Weights of a small GPT-style language model, trained from scratch on English Wikipedia.
Architecture: RMSNorm before each block, rotary positions, no biases in attention or MLP.
Each number is 500 + 50 x the weight over its row's rms, rounded and kept within 0 to 999. Layers, rows and columns count from 0. Numbers have three digits each. The size before them is the row's rms in percent of the matrix's.

# layer 3 MLP gate, 896x576, rms 0.0842, rows 387-531, columns 96-191
094:447443467483459499481352421430535478490496444479507519554510408501413514536488517543460491488580500545564421472560512569446421534534519491462527415450439490538481393523411542607498515455458528582465510393444562486500554507529492470501490439414554426539491455471530448514527526520477519436
100:559425468460440482498485548477479623448476569450491406556427482537495525569384507444419481515513571489528503457486534510519522530492436598473498562430532456467417541522551481428440475547514467507425517504468490554494395416464479442460518426550511508474585478601521526561532489477546463509
094:477545502559426527526534578513573476517520503458453567504472460513575487487481542472578491515471519389432428583609573488485459503495587517581474533574431556451539546481488490448504441431429416501478439583520538546526533489540533681466540437461456518566613520449530452562481558569529499493
101:506489604411414498452496556543469465422485506471506485471518486479463576525569566473474462506502537495527473475439410457477468491506513519495488548533557458533546530409493505488446513511532551456561578456401479457449552505484498532498564570530440565539495597460505519553541496573419488581
110:601554443504413540498502536483455490537533482524479504512518465361467603487445418496544506535511425526451472570573567522529496389547499596609480488505481531479548456529538550492421467474477594493423521456499429518455473564523528501481549585438495493496483556546539423425556511508491529539
106:477479475556455524519502542439562597472596464432437511504572481407495448495540501502520453482409531472514497496543559547563469432564535478585552567514547424463575562512570518402457536475573560487520543537469556435470584544468434529486564466511499489539483503632467527576489594492425467461
128:507439453463533407446465453444535537526480484537394472462545458490465520567520510507464499452585452503491557489591421508440467480466435495426504500568537551523498494539495423519475544540508466446542435467458521531419437464459491519520461518486596581489531529427427559483558463427514484484
092:431575517503516488479430544479549385477468507594462423548507535540457396484450542536517492513532463496540437473520517434476517436516546456534486426580479465525543494490502515574398550487575578477466469479553471517503535484512472484563539513503455578471444553522467504527451463567521519556
101:481503502574525575505547482503549488436574529489446448455573430480463503443596528412506524525399478489449455557489390613543489522492397579510443494481561488525529617472452505476459524501499506441513524451557497429493471541378518485436430476558582640480457588525450488602583541510527491455
109:580550511462449472476500463565479417486503465561441474630444567510556537567429465471563451537469521518562536571533482394486564538489510506466587483522448549469570438491500448500512540553534514454491530519518559519496433427475451437576406514511401490453448473606488532518532485495579420471
102:514503472397433564416484486518480602548530582488491537486529411505493440522471468437445490478487515528540461479487525478497560522459480428425494394480390431436465448500487497445464450539456464380537572497459549498569489545463409428500580487466452434481517528545555569604449522532521511504
093:457535517440498461592595576585438411511537500447519449515461472511505549487581632526488566464454482524480503522506516482513505436506550455487525494578526466437512524538546442460581504567423503467445497458482561469558481442458490387529543497491502539418497558409517492567515406478480531438
096:568474566483409477436440549569567514471553398539469496494464517510542463508458524502427455559519495510395532514506430491565403394553509573533415467460444478561512494497574470516465452382520531512443531482514455500506456411420570470530533555523443526516550475518561463513514566512524440514
098:513517517503436446502449446587517510558460611481501521511519532393491541546542595517489530470486543570499519566430452450520383500467459484517427470466512433520490483521462505556477495453525537483533500469500430540502379472546544555576566490526508493487567499435549571482568511467502476507
108:426499527442553421460532570442453507497551571562519583555478451436448608529526475419549468474513504490545453500414584473481397525439614485518536465452542453459589477498473540495479543433462558461428510551496559563521552460542502494556501544492442460520411503576412459473497421530483490610
102:498498491455496529550501503531572491479412570417462471492527516364538560481540603535532515551551519584523395554431519535590446543503520531452422490484469454478500475588467443536407434439461469493512468432580427597523491487489493581539514561551467469577552459452494555513486538535521424546
094:541466496468477494485453444468438494558547586489528442533529507544463513499501454454521529561342436574477517522460448491464598507477419473468567419488496476482492496424465480474504450444578487403525487484463497466430537457488502567464508522539451521447444521549522494528459539512530505538
111:545463465535514509455523386483490537446526544450470526579545520563452522475481484503501545584515537443444437528505510525451436450436478494483550552566519551469585487482474509461464465394576438402520495512475609515514412529511507538478463482465405590402551637489504528486579469573612531429
093:460550458544529508509545477567491517381547480547437504550446496464485552561461469494562614509428549493487510469409456498571459512554460440447526549460513533402512556448485525530407541552499551450523521476531490512542397467489476450517432541520558572451545612444529451488498484481510435443
107:545477413523501515490584520611553495351486438494512477497470564481594495561585539496468552556535497522450458482494543503487529570484551537470469528393485516485587494542549562507504550550517554518509480473494531482529524499563474469497517503512526477522505533517558479469494497544555466547
101:449543448520508415480576545543495489497551463474586406497444383529512494491473486464496500382431541466439613538593491500493438478565525513479515581538548574451409583522365448479521527408495449440510488523572501483450437527538580529449522494443508507433501442560539397582508549506486401412
096:450471592556522500444396419537494503508558502461446487535493503493521476525487491448502525460461499499466538457444468511490461527408563471499513538408558512582588468380532534397490427441614575555473475567476509583530576448568457438424551473572573509471556447511466580472489521530475550489
106:477525593445337442498443550506520541523478506500451433554442626448483494458417501505488446521458537403535446448457467501497549462490581431554510550504544539510450515500615431456466517406497528468574468549465468508491482537567524436503502427479514586421537489452532503508495446460548469533
093:597455457558460441427537461462458390575489499440512527510609458502583504468467499536480503538508478516502584415543566550458471616533512465495382486498515542460515402425446540442531521562414426444418493508490460531487454487526446488503453568609469463527496526527396464467447530551499436527
097:543502530431566577479535481497471490505512509456483509425517489476548473520569457552512525435452520551468489492546480425574456425474443500533448446537524497438556442490408553436436549513433411444448487504542505443453581500420436450480510474451595478536528609472469545520449466488416424518
104:533494504463475530472486480520420586584575508490461480360467507561480542601515483479450411490471559509481543444456506483522593544561508545477400460542415550464589483483476492473526545428533602433458473590407486511464442451507489479523439482501507502470464457515521467502504549624543549585
102:508527567493476426559474496507394505527574580394416466529464566527535415506479533551567554614462459539592486444485504504558518448502552545634504522439502502480460486445514489484370543477467412537523472459456463526477536455606520496455426520470438460473593472476445485495448497493472494557
098:467437487430454432506470590502494510470505513494558428474607485593488447515443531524469435540434416575552483416518591400562441521571556486567408486604493436490532464472437606542395542470451540511365466605536493579439532523450445484521488512557529556534522499400413397599502512552481486585
104:522480438345503549560574475591473588506598437465503514536531583493495414517518470374496502523483513481537420567493426489459517367410547473488431581461446438555522482486529543545505447450434451494521470551533428501559433502512467460448541610573433476543545509493521502392452499475465514542
086:500391512474427421467482500505520479476406465431504532510514436497484461605460528444471551493489468423566453488526492481404523502464559519438513486521361530447510466487518478469509538550495491456515468559452496531557484545451449435405523462593530467435491549507404494539460515449530522438
106:487557406527488495452469454487507473465556558507488590454474568522364478505525536497495510535445445450522468497428505481551524510554533421488478379566488434520562523404456384441530526383506492525578550454433484515500556477542521484538597504437425571485509381480537392534485534468473558442
095:457530475556573432475464458534356517459546488579581442577490506594558526596419557509527489433541559458421495453488572528435552484534449424537412502426416557448508431445434452499565476497376515485540423397496514509477503567501543500490438480438513510542509491555473434333490440530512481518
101:468522526495565503573458504555483530460405486553501514463499436463458498484559533412487454509409533428507532533569561531524547470498556474521452498571524466496486494497466422539425544528496513523511476451433580561395464535480517508473453500436483555477537571598477514500560602408596451463
100:497564437542502426512483609476487561498522473431612515523562523503518536542440430459432523494494450547529379490513517473548547517533495567550525500387608462507545477496572496542479484510538399523513505547441471512545496587531514494455405538430442493473445482448595452431538473517547540521
098:464559518594451511510436528560491565432532571430521554505454493476447409465478530527479497502424423533465592473530371545479536564544453415485494419499443519422394529625468457504518482461455511484598437573482534510428563420455485499346572507499552408569512509549573516539513611542522564476
095:435471443564484475339412609459505506466508467518476481398494444521479503503523513582449547513610523480538514471446508660497520460525511461455580507426511522568581511603459556463553537533509513522451504545422459503488467552547455504487478565561524394549449513494519564537483537514450425551
101:536492421529555571503423500466540495460549543485616472580437470500348468557478472510455453481495441568454473457565399374389480476440479457488491498549547555451514486396506587429479570547513512507485557536550419474477437437519497394588514444403438529507497535483436451378557493535527511483
090:474515531597434523481445482471483489605485628532496492485485526448502470547526520482489493468598510431486519554457591477446547451555548581455525530516557429441419481529563481497490520493460398526494567456492532454467545564528568496470529329540519483512483551539431504525470493509541510474
097:548416443545579486454467399595540537464497519439510435459494478443589506501618474510482567496493528555502534512499454448498611553440491537432484473557480551440487441482510508487427463567447466510498416500551513462518490412473511575490472530466483471508616472484513445549619488481476576515
098:429541477472516460465534462543510543404508502550514554432445529484519478522411407483498403517474465478488533482530462530539575470489535478473483603495463470481516535505506451547493528445467491577522443442521519522522553501391489447511569639546441522534475489534528514560437448397632530531
117:436527585452531490475453411477450487430523516531488485551508482482545481533413507510585548495505495564545397536518505471488569483413564494507559492491484502566539508485412531465420531446503551459488437572522465468366510415579509557559485493483532534496467514483447552526460499501594476437
088:425538482511607516517376556491479521413479509562498533531549482580637555558521480590446474523475437531548518498516486462578445455533563491489504417437515521451535448473383492466506542646523550468461516452547543475470556507516527473527532501508444435569475503444511477465466496417490516405
087:487537439494616600454511611458403527507503493443547392487539541643502510434459388533482525413507399481447540555417489586482465431458477465466479518452464454466502400428462476520428511455559493560535562558486534525402520495532541510489555444579492484512535559434537587504445522535491484471
105:410500418417454554547452593460510502502509463505499473517490534539548564554459521554540462494512498540514546409474601476492561546406518444391470523549419513404507618452466444523466550517424483402441381484479484623450489399461529525557408405486529592554475498600491515550532525574508433432
097:616561452521567519524507456534469428533540473488526516432478433462514511541612537564451469476589432497432491494443451414609494406535532438496410534500580463475468508517505441421474394541542426508483462463490592588468494479472444481450580524515550499441536489481516516489483543554552494569
098:541509484526564493504525493574473529508530425457446578458507467521483542421516522525469498523551485522511650462432465460641523560544506426458536453572548541427471495502510577442459523541401435442426574502461587573428465380364515486515442485533445529575522491400488536467515518540529562492
098:484515444534524461420495474478524497570441487421496491604542448607469487554422486519506542543559506435529480543527528502449384470537517555494417595400527465522428500623515527512497516449447499509424518514438555635486475596393490482435623463595503430476593472431577461518545515569568525577
090:453545475510521526430528498546504457569484532574426499488489475505500450494479540579498513540498504453532552515460538439559481461443379560536555517510624559452451433501514541539532408547464465534470624520562539525439475477513427470486542540390511484522523556568413538433428517460431581466
101:536448496611579500460535505502485529403499457472487486580475526543541535524614410524482525516495488454491474493460484541522470551596456558503515496451413562564521519543499509547381546486431545503490550543430494521490533412498514504526437519544461479544570389487532532546479511509512408489
107:550432519512479529524512574479562506388504551522507482476509541570522546504562561477555556497512553453408425464495532508564446525495581527490492478397532503509572516371522431517570491525509464525414491499567475499476450479557538480478539550506468457548354573517496512548388469528536442528
102:495426468459520417467561516380463524467449479514371508466525557471554486583434578431397473578414522504527532521490523521441491529441487538480499542465542531402472479620519423474475477479451517467495533487586520442395556384459545491442514409554584445535512514515451437463527555514475540446
106:556535528515429567389472493403641435459424496419454540507530544487563621563553614435534506562416504480503474367404509536405588487487508541485520498494533557532522478564446460506381446520586465521543509457467530552495479443456603444433519451513427517416604488563527481524487484487539478434
091:513657516442484451453545524512447476468480485505447518536533345534511499517421486548465472573436627515526504483410455530418454568526401577572544530502518589521526472518466497447455427548565510568486539527458413458572531375532531565444506498510520434499476430433575448425509504486459501497
093:493379526509559483543481450532513366498511538482497465521497500625498496423479484410556519495490490512476491466505632487495552494462591502460565473512456540455585416421498561495479512522505501437496443516476449564464481469482549567546519425564574500542479532457373572450496518475460462516
108:586524470434568527566544471457520427485520454533493553458520499555463534530600531456458551507540352578533588424504494459500504497515460420531539437535454476488525518419568527470503519554553497546620523472550459487495482496518517533486532418495520464542561559425461616386519502559543470447
103:463495473453427446535472524369467575484565505500461499429474409525483473521441559664576479528530553583587555426568519511555480521422534540530499548490527492493477515489441413432520372507480547454423501563493524515432675467521525486479551524504515508441585446422578508560461520539531493571
097:491534620499468522539455501504494436493470429514437473376509481539495519447497454463543480434538520520471515612585421527533537672561536550569479506525477552500577487489550556377420532469460503541530592511568532442530458470573495513543564490443464531517502525543430490441569489545510503500
095:459491554444530515553519505433453411534436514572553537472464590516509552489411524515497502478491491557425563424419481532486535544542581534509562492463476545451472431460459470528582564485527484455535477507496540534382413532542536553505509506632568544522467371565452510510471478464511600481
094:520455466524387445444486532456430370485482556544465613529502506488575497494470488561531515469567531551505505487469495557538476498539463525501560557478383488438565513539633489482556496492537471543466469551370530498572569488420548521452460535561492557387543467465525508515518450431582502470
098:481548443543510526450471493509442452476501529486515582467483491608475523458542436470652454513511383542469490511481500522456469472422581575457564604339444457500542582525544570579447486465553456455561526488504499579513605531563494574473440491514517470470504493392532470493442528499391599461
097:503564487441544445506491500470462469538509460502402509484522518471505436535493585573544454595474492491498454494535486532455521395447496471552509547417510452484408466502553524546531489525540516565508521479510593503490579460439475612482476562471556463464469430544658478502576458504456514599
097:472505564574524464531499568475470491448547474510588569434569575568606558580581561461588556469503552494489452491503425538584599447464466561456493414572528437533465445487453494505517497389603499433519539524532519482432472486577587556434543581509477527533611542458505490449550502430473517494
098:529487507418517473464417525539418486470433518591556586428489418493510431548457477506452515547398473496529460519578561466466539462545486440502470444467528514505557537512397414494495490450610496481448597546494621525393495479461513466544545482540519472452430477578456530529517451415432407535
097:608513513482465474455437540379469435492567513518556579587477584492468434491478465434528587443568495478466535531463478510493458529513423478521428581425478519483525464496462454481477433503462421477479434578442601432454484455437516523531504625486428417515447449574503483501532564564450516593
087:508525400512419511502484531489495440478373490406504487586505479562508491548488549510403496583564519613447425495574497429508518520492505435553472466506554524462530530531478511452511503463560482511458528512483409537469512466527527453442409559463528499539483476488508626485524496474449463505
095:446504572572444411442520459404556570499538457531571504509556469516462562546510469500527382437462508517539449458434428440553494508518509523559569496503511473503555475454494532413367527527412461439608501599544501527474527461530397494513506473512559467518464441535487494495487541552497512515
106:512587501584487539518573560549568514486516536537549524531450515601543475528506487482429392526547490465521523571428610476423419457495456602438493572492520439425573500434459537474518433640477567501450535486529552557537510476437441508476443363486433542547500432441447462491504546445533470512
101:536517538579570468452547483539549527465481538537558506550435534499495582469442503464443538460558498521480512483529538465516455514535521575480504425541491535543538545537511502509478525552520443451483491416491408468409476446509492505529487409459493610450508477480518453506548508459535422498
092:567518596469495603412434502495488473535556483520445472580411467489505516491529456465492462520489412411493464478465525511502497534541482389514561474509515488478565605540421500566373397523525488487550538437531608456467498593408457424605513540524564461511534553483560419600487589540470460526
087:500498485431434479511476486450457466449534436399478543443527604481535511519538530504518542477562460515496445499461488480526549486602455469478497544518471475555459499490505493505452522522472476449536492517532501505509513485436473601515530526486432515445471564591580589518531519503469559436
096:639414481501409410437421509468438446478495431445529508464457501500473481569538430525521497506554590577456514603563495472563476415459437593554479435529519542560494557452449492404511577567433359487597496419485547496482414528511474513476533481527455481509404484511484456444521570527475437482
098:460608484507490476541487512454440497524456433499426552528504540518491426566488551500517490520428551452533568489500486531508438528505550488510477505417519457472501466637466458557480500498467550487518567526499474551361630550512513461465528512476442562554588417513530475478527446527461566525
105:382539505504436480559492501493438508476489468444600493599485477540548535559508439410448617477514470430490515441550505481449448501505471500504518474559465484536551396452499396528577595571469469531508451537449562458513444551540513505434614458512529454420458511572475547475510490494510506506
092:430484440507542505498433518521512540433553530490455470507472513545464618497497464543487581559479475465427502514469500461466492523434512526517447499506534565474389560477574538532427395444545481566523459494521467537537448426557576510535532459454516559442506475504420455481463628472508454546
114:491512495483495596574487485486441479388489526435457446538588534458525460579550536511451507484534546501486548380458549512515515518530494458530468519534597469479539518448550531490483551464584462468512487549510494534464447562499526570429467529551491432465475479487423492546460571582513453514
099:550531479524453595419502526513476517445417514524582541520596491533537467530479499435496538515573571521497466586544477559463594469541425546508471433495537446453533467568587532486498430400547476472447542614501441539557575468516485463513483490530489537465569384451505549430493495527520444513
099:556516502448495445497459517538494502420439493561539448495539431456490479597411534552552463426477399554516454512454450566491538539493557488527531532505575507451516530542520558439485494497477518412507473587427527491462452404430408486477507507518388438487525477510554488455531582404590497503
084:522549496439501435532390485469583489510536468570473491461457457496388408463390467521538480452449508528474546527509527422493507556542524538558502517533529502440490524514473504383538437578456450498468558516504450588551472506501495412542562464466429455502594500438512450593454422550508500492
093:540596394510471557455565541483567482414457558551508526514480496448401497450523453477522481573558426440458496543456515444502521453537493494471488437480420511537592523570385475515451508379547483519429469435567591547543586526510479565531516528508357461517403457501553560525569463479502498518
092:447543402476444500496589464481577482490557442498465462470467594494602461482502473519405474574550480496487505392509488606496509510482617491443367456499571431455567383459502470508449507410588452497558533521440559469482516519488538596489552592515465448567469431461440442593434451489496426478
089:380479467408581488450522569448536577518562486457471520502500477534417454420537476543567513504488477438548523501505484505483516425576565518580506529527478481597422468562505487464488477429548400535550499593503456604451524587501468408452459478368519479502464477571469486530436603595478468530
115:524591521505443583517484525372449433469566494498486469394542412585525495639608519460449497423481511550455519541468608562406512479473515557569508460544428436420491457532575530536510474501450539432522573470520514537559406441568495555456487441374476516540511538481509491558474505494467448524
107:531470426531466443446406520470508533503555433525421460456557458434617561486474541491488434523516438561470449455418446455462502482448368575475474517539538579522462542491503503541361457546545530533429417465521516645483537525445519488465575570487537550478542482464523379525389470501580472471
100:505448537447455489495516560508542429444449547432451517404433513465524530513564496432494525533439530584576486522602511512435491679500393469575527437515458507553574543509469498428549556446498473474421483549469511567486539447489419462468530501561408471510408470403484486481444515558591370490
098:559455540568498540560472553561451461514665554512423599601386516486469540532547436473443560548496494562455485515336523570455479371510490601577508489440435500590537511493455464493470493533526473593480414373418460393592495559450540474395489487496536598423578457542500519523479410520480483528
098:525461492529438521426507544513432470528530508539389493536458481496538460524520397542523447538479424517475503441511600479470527460469435487363464555529561445511556570473387419498514545518514492435502521473425444562391519531512514519513476371445486537462429477587463478534517421540498452482
091:481477499484519485594440627528503559548506523505552498438429422485586576506466470471550595472524416525545489522465543552442479576471501585424529487528470468504527616530544573507439570464545523556535569516540484480417411552497593462512482550447518412580569588552617475513407428518467451503
091:441482412529517438496544451457501488510465464573542528508515433516486461498464490495479508523423482474507468542476498461454436595476504447563484635493416469528564526498489548465566474523475581469560559555560525473477470491567460505552408587485473526454476474483439548474531492421469516448
099:482471422521538433535499535366439446420468479586486505495512543518496523374492486525612516536490532510411492522522497460501506567473472534431527496516403512478461554433500470529500430509551503466483417402471499550410536461439460440395549485545462560437550500479563502461507474531446439415
105:411461499554532443540503511417533560535474527436545521433414481569511455501391516450490537526578554495542419530535583442491511508549447547540521450475564503553463461441465534450501475549428465549475434579542426404505502456592455435569572539536412602481541584506446508511480454510412503530
099:537499440498576428450419547417452480491504466531425473509399470545468514481520534494515519442463469537482578641515457424510603442467490555444402526527514507457441513558433427504427381518537542488523452442504492526546526504512602506532648428475402515442517567630528532442508537440471526470
107:531521477591541566595416571489521470454556573498616554419464539593451447538526467372545457505478490473519340471528448491457508505554521484516501545522537520526548613483484493481431498616453471640471548490401531563484427558578512469494479449460538470525472480492524534496436527556519510520
104:477502506579467578501504539534451430475499499536528549460488532498482512444383459523430414534514459440502499622462539513445469493511467528454522471446514560488498472433510467477501560438502554471384474610517506494398457507486443537497593493484634450475503463565573497461366553527577446463
097:412560350504516460518489639476410453495519513477476473507460467521489395459619429526513521460476446470449540473453519550549515468539471576474517525429538439500456582533632515508626409546437472483517444458602532568470602522400555583467449480500507523515580469499537490552491483476561533476
112:450533464544450479497448568533584547449427579479465572429591505483555465560582463483554471463493505405440448556460505519478549591446472464469404541459441483426517405470515531473457460567441459491583426468547486438515562518549485505556463553552505571559478426473514473563589461567485539577
098:495582374418491524483538464566380474495508431496502571533522599595491510542465457500445466514573599474457468561464649501473588535538500549510579585514566530520530568486563530415520499552432544451481503500474441515515425444504413534474512547594471511549488464537523489472471471424498465494
091:500486605432501433519454436474509508541537474563447498443552458513476484544572546485381474584501462490464556456433570535560532450619575504531524521490540490565575503391466469472539619521517483485538501480511466492600477372466506464532504453491547462450456558430501474479544509469502513468
096:460436381449518544567464498503519416514637557513517479487469462608562514497531507564487585547370475575502451526446545545467497493422481508490552477461499575525507468491451503506520467446495513536436576546546468509528525534490457533480618540569471504505482515516532476544488475512571601593
092:503537541637496543507494559480534590496482512411489527501546487493522480432511548519473444413566414554486520475462409476455451473487484448502520531540524444458481422565465454517509482463460543451431496562542519538495459542436509477526537446498518547527463494461474450494488415543498487512
091:484592546458530496511377532527486410534502436552509510556594571646462593489547500511468529525475532524436573534548527486465503481564505474516474526497498439433508449544517534581495500507498539580476506573479429534423491457519540446553591409465414508472421563501459543466480470526520561549
099:447413491529482466435449530490562480483589568461470544534493508504416566554547576522478461593574470463518471511378498450457470482521515540462555502454435491500507494456509557462444468465465518472503571558527425379518499461469447553481500527477501370531341483497508456529476481516453438422
110:625539522534559534509622524507539561464509479477520472494511530498496451509532455487538399529471552534475470473563512498490484504474624564481445500482477506489434496496506520521557508481421549517467559504439491539478458487551586460465459489481524559531604465498492441553475473531558455552
096:542513535491445470521600542454468451523498521535561517498492512522579566438512506499586557524504508512504472460482518470413492418521633568495518481499428558474403490459514538508441438563519557434530563447514559554514400540479421570438529525367486512466611580609483548551581493540531385497
086:409490460441441469493501493527384465440501490529454436503506538504477437547505501513618550516476605456516542440493519481472547598529574463477522475465599484498535546452598511558557545515491501490575507466486420437595493412458520477451458498543525485546550549434591408593469485457483500528
103:455462442547497545594482467510545604486500459509502568469591458468516395497481477404484519612562517512515520385480513549553551430466436425559476557511420476540410454544534479549642542541432459503470510466433481495532421426456565587576470418546504421547538486479458498410487436458469360586
105:506507530537503456447569495526575433501491597531463520495499563486449593510560604516522483510488509468465444465493521472566551564493543555485475496493532474489512497445531542428511592469406507409416463503508525366523516467560435517485470518576520484458490517482465504535498466555517516540
108:424485420506474525451570437514431535443488614478484564543498536481572496452450435434435527537558536460541449489447528531516328491382533489473355477446406522481523488525454549470396565555392577510551435440500452534574516458508526472518483447465460493502461447447461505591503497427465371563
090:532593486465442471496504375467540458449444555474525479472516468526519416468495559424561610608525431413432483582483501425486434516510498478547485542540501521513528502585538519522443578523486437475477561476529532507431534555474462474434506570478485453479523482522531500458483477508588530436
086:483440464442532602539442516571461545531467541442525452447511525565520571539441532422430507563502463518500488436502577563535498585482536472458608555500356407585431463475541475590481469496533484511392510544536461400463463550479513418549473555556483557514570454507509544538511478456526487436
093:539446474434487412546407553543589468463541456337518577469513472461531560471426473588365424531514509524501541485476416533548439503506500455504469509468507472476448464565449498486537497459466516498425524514536484461483499522451422458491568485473502492503399503503507581460489608464473545479
106:489479537484521498515483428454493633521508535576459478511537535463493463530496594477481519544522489441507473531576421461489501471433510504467407494436410438418492469555536490541464537422462537459488482575513515534517540472427521498562479363545499367476479549510504466491547537601508600548
096:507438551505487480515452507487562532488504485482541509517470512513470516534505544528500458496429503544454464478523532525445426481489478490548453526509478464420495496492470512489443455428556455525509478588486478530510575537511463451504440411508506525474445499515565530491507541421501480414
106:414528503551480576478463528460412389465466589529440483472506466528449504496382560385491509448469462487525480492510531505469454460488451471482544497589446447530489479463462423472430658414527555434511511520466465464438617417452514544541476487454511428539477475536579605486546631448538523491
103:483538544557575548400440530467508427433451499450508510547534481506457593455480470531516497450445509515452528564547515459493528533436454442556478391569481483543502519557494521489391476495484457466499472394521557556577456527555513491515469378532506496481432575509362479461512366481485466461
098:509509478431577512523516505509509568468522465469595507527455529557455523535490512476475401513476461610520546457548433493556471480541482477566517465454483621516492564522534495499517513530510592523439441600461519494479476609515504500486486510436552400565583521523534457585448495510551484577
098:425497421397506518536418456591445515535490459524437521528503527515505526459529548516532446483424527515484476587533498440456553543487560499528506498506549485425410514499482476515469425567510492515549484482505423506386533484440471467600529545515444466500462572428462506485500531503500511532
095:497504436501434428507562464470464491540517524480579509495454513589481487509446540522440398512405488494499527548509621489475554551493505477477502515595545589417503370505533428488409503453480444382514577465546524483527390495430591510529516423563462458489551499537495464519482482518505528468
090:478586544439457471465517485501386497488541436469499554618485491564527558516432447559478537415573589463625443520496496490516541521514467538449488520385541517500443458520555631670509527475483554466508494478499401520579482464502478492515507521600483460512542460525329509429429507527546584580
097:535526454483538397513527514499442521568512539445575512522433526563501508588454479568415518478473442563488486530432516488472479480512528429500442570513500520465572526460505462509502500529479571541594494493565421565408493526515478438482596511460522498524455513551524426445479519529497488378
093:556565520601488519576504496539527549420515537533417349479525479466462537551468568521692529381480496576442505426509491457551513541510413479511518541493561556551549565398554565511533543514410426523527481488448451469428453580527519586495563507519572557523590450544468474502421506498459489482
094:394510503466475498497517398532448437467526553454587509423566461530546584580540492461426592538554484512470488436465485428472508504485626470600485429488452452490493473550578483433555528499518467395517431465409543521446473499534500515374560593471396566496506524555485483450646509407543531513
100:530493489494477476474612499474543505472542549481374514458493475549495486550486516501468535551478460459542460482479449471501377489405502465498524435512593521494526656428479550542532532421512497504520536394511509477668508462458474549442599465451555507569475497517458433524537475543536567554
112:517547519528467535562438515509544497453484497504541502509568445554486479515544422513451478588594488542512538509552538544426510478478565517485458377519460440442470482548479467583506467533570464523429425430528481638459528493476549540428532523441482493570549448539475466543535520480415388582
107:579555423556463525505479510460539490475494617499508428530545569473489522518514510499553486504655435477495472481491502451358515465466523432515491648476477449451486633444514462552442596498504561506430544501513434529506589452504519525416482493573520508473517433554454521427510546483462496497
100:481508528543424472530495501568430409530452522472477470515381468586510621420539488515466514570416496458503505591469561495507486520523448424590421540449442440526534448488525481515482509399570496503518506429542501557435526474491432582578520450507514529428524455556541581504569562503546540532
122:510453518494578474486518616573527514539550440433487485378500433498425517423421552428473460485442451542573546454455556493528387471493558418516455474489470556534504418484513493481513583447511376538492534495466505468459523511415508527444443537494550501495471519439482452535571502443519555450
096:470559448436542541460481449401582495450485492442507536408500423469444478472520472544451479440560413521508479588544512555525518506538511504459499535545531377560591478456418529464489503548522402465410546441505533417479535485557489399526423493500634536523587481478487516549499542474486526436
098:607519521559583545473491590456496404508498502513528529557555505531544529452538523516503609488418505505561456499574533461373560392415631492556546513504534431419453543461548525467520573472517495402516432476610460538531490537455524523566495475428510519500544517502463490405430535408486561534
098:557546566452479468469468524378511469489500473518438457481507503474590523485496399394527473541495491522575425505462573475460500433403572487529574568529506429500469490501520487511508505492518418459395532456501424554443560486508465474526517313428403587495465488485570513505480481587497534562
107:638501490543510582453488508550471579457497491446535453476524527505583505546460476483540413549490549580518479506489509427554606540544527501579533555477464483534531605473505440474502349439537500516497542468500439479420511518539518540497606581533420507510414498470523456555478362548515579470
089:473476562472472628508582487533438514482444581406564432567554523504498446544502462521533512505508546505503542488476455501613601534520591478463448466538513523529510419564490390483539403531435525400524563533522442524489483506494406546441429538503479532449447449545517469474484505543466456469
088:568527501510444404516476486473586445562559511516474491532548509525542500466541526527502434423454517479547506460487342506579610464577484494520466439523513504478553552493571530444456545493528480582414517572587428585528484489469523480460520515495566645414494472445570497523438485538498535518
103:466475439534513539536477468478527665396491506522445463555502466376521587405524503439500503552555548525523469420461519625385574413465405503494497484486469431353431476378573472486529547528505550429603552462521527522486554467449518478509492491556425551467505510537523482501440494524435563503
102:552648476481474557442514367372548501453416511506472390524560461493444527566523494490394462532524453604490504437438514503425480484546501476443421422518524401437521541466473500451462491482502512450504472542587550464567504476481351507511516474509569505552477437423572607406389539562467485555
094:454459464523468531466446496561513466456485423523553491550530394479489439537494469447556471515509445485431469513541469578549525451497569401530560463455500588531468561495469606547548539490553449561435625636465508471522443554555493475505534516486508474547451435427515508472489558520455481472
096:490539531479570448487434522365531504493492426531590574586525558471528565442540548582579514555494533529570458547502474527457441506491529483508551410527571496463596586501619503490442487416488542539541597519489518549491540406582483542435551474520585515506486430494490534547502498444483455513
092:451482507449460480423578505476420503534484471402533515518484527567521572450475491520485560451491481515485527506484519418464531524601592484467547375524447513453504559460462520374510544526452409494563468444495489513554470505469443450493548418544487625465542566545621435515504522425454519433
095:499415442561475519420452520397496491503621574434639535455544425499477450590470552508540499383450446568476531575533503541554550491481481506493495364437505445524530589422529415552462602551539532460510462470521387526474386500416467503480540485450517556538476571509508417523484461515475478561
095:528512471490468480589507493521544536464491560383450560465540543540481474554426563447486534492521475557502557515410553481449571463598427559538506514565492532422519477486508566503432414551469534534535401506515489485384477487556508542569506474442492518510555405502478514485472462510442565568
103:478514506445472564461513496545468560488448483397544580586551466478484400610488484552503517503520581510463553539560433494433466552561581516497525498572520519539519623539515591466491509527485446577497558545590513389514491485540540493477407348497500487517475542493540419525478451578383438540
092:509587446533466479499469469510467487556492466443453524585509530430480496468494465575565443484385472447524505461611520537557528487392569402598496631502564490465404465565452444543551414558519515544460442443494426490400505526464456438535485477492451450506493604433417415519485581523478489506
101:425560497484458483553519558470488484463521538514475483479520408574500514475414545629540400579540510501335547513469349599461486426464478550551607432435557445512534562532460528497495422460464492458514485512424541481467528415473488483430526436512561458426500455452527515476515525537483497510
095:518486543442547566499572503523615476438495450614484458527494479510505548475544492533536501463498490453505567421412517433512598491465465394519403478487553463500478514414469405499441403516535393468510481418567526531512472511480502504415479496516472454461424521408507573431450455470462478501
098:531541557536497498566507530518434451508497531493529519478432433467558494457543460493486501531518603399546461401516477518434468531581540534509435499515481416439374463434482487455502597494452417532542471446454492478523457486433477540546477509443450549510481573457494522434581452480525466441
089:495458471559512454505505630472530457476492473494517461505487480559491513498445596540490536549527405546532437501492526456498416486603542470494479546532501498553513501539461534455489488539571531401434440572468583528599449463468465412547538407432499579436445474464563497509477519510445445402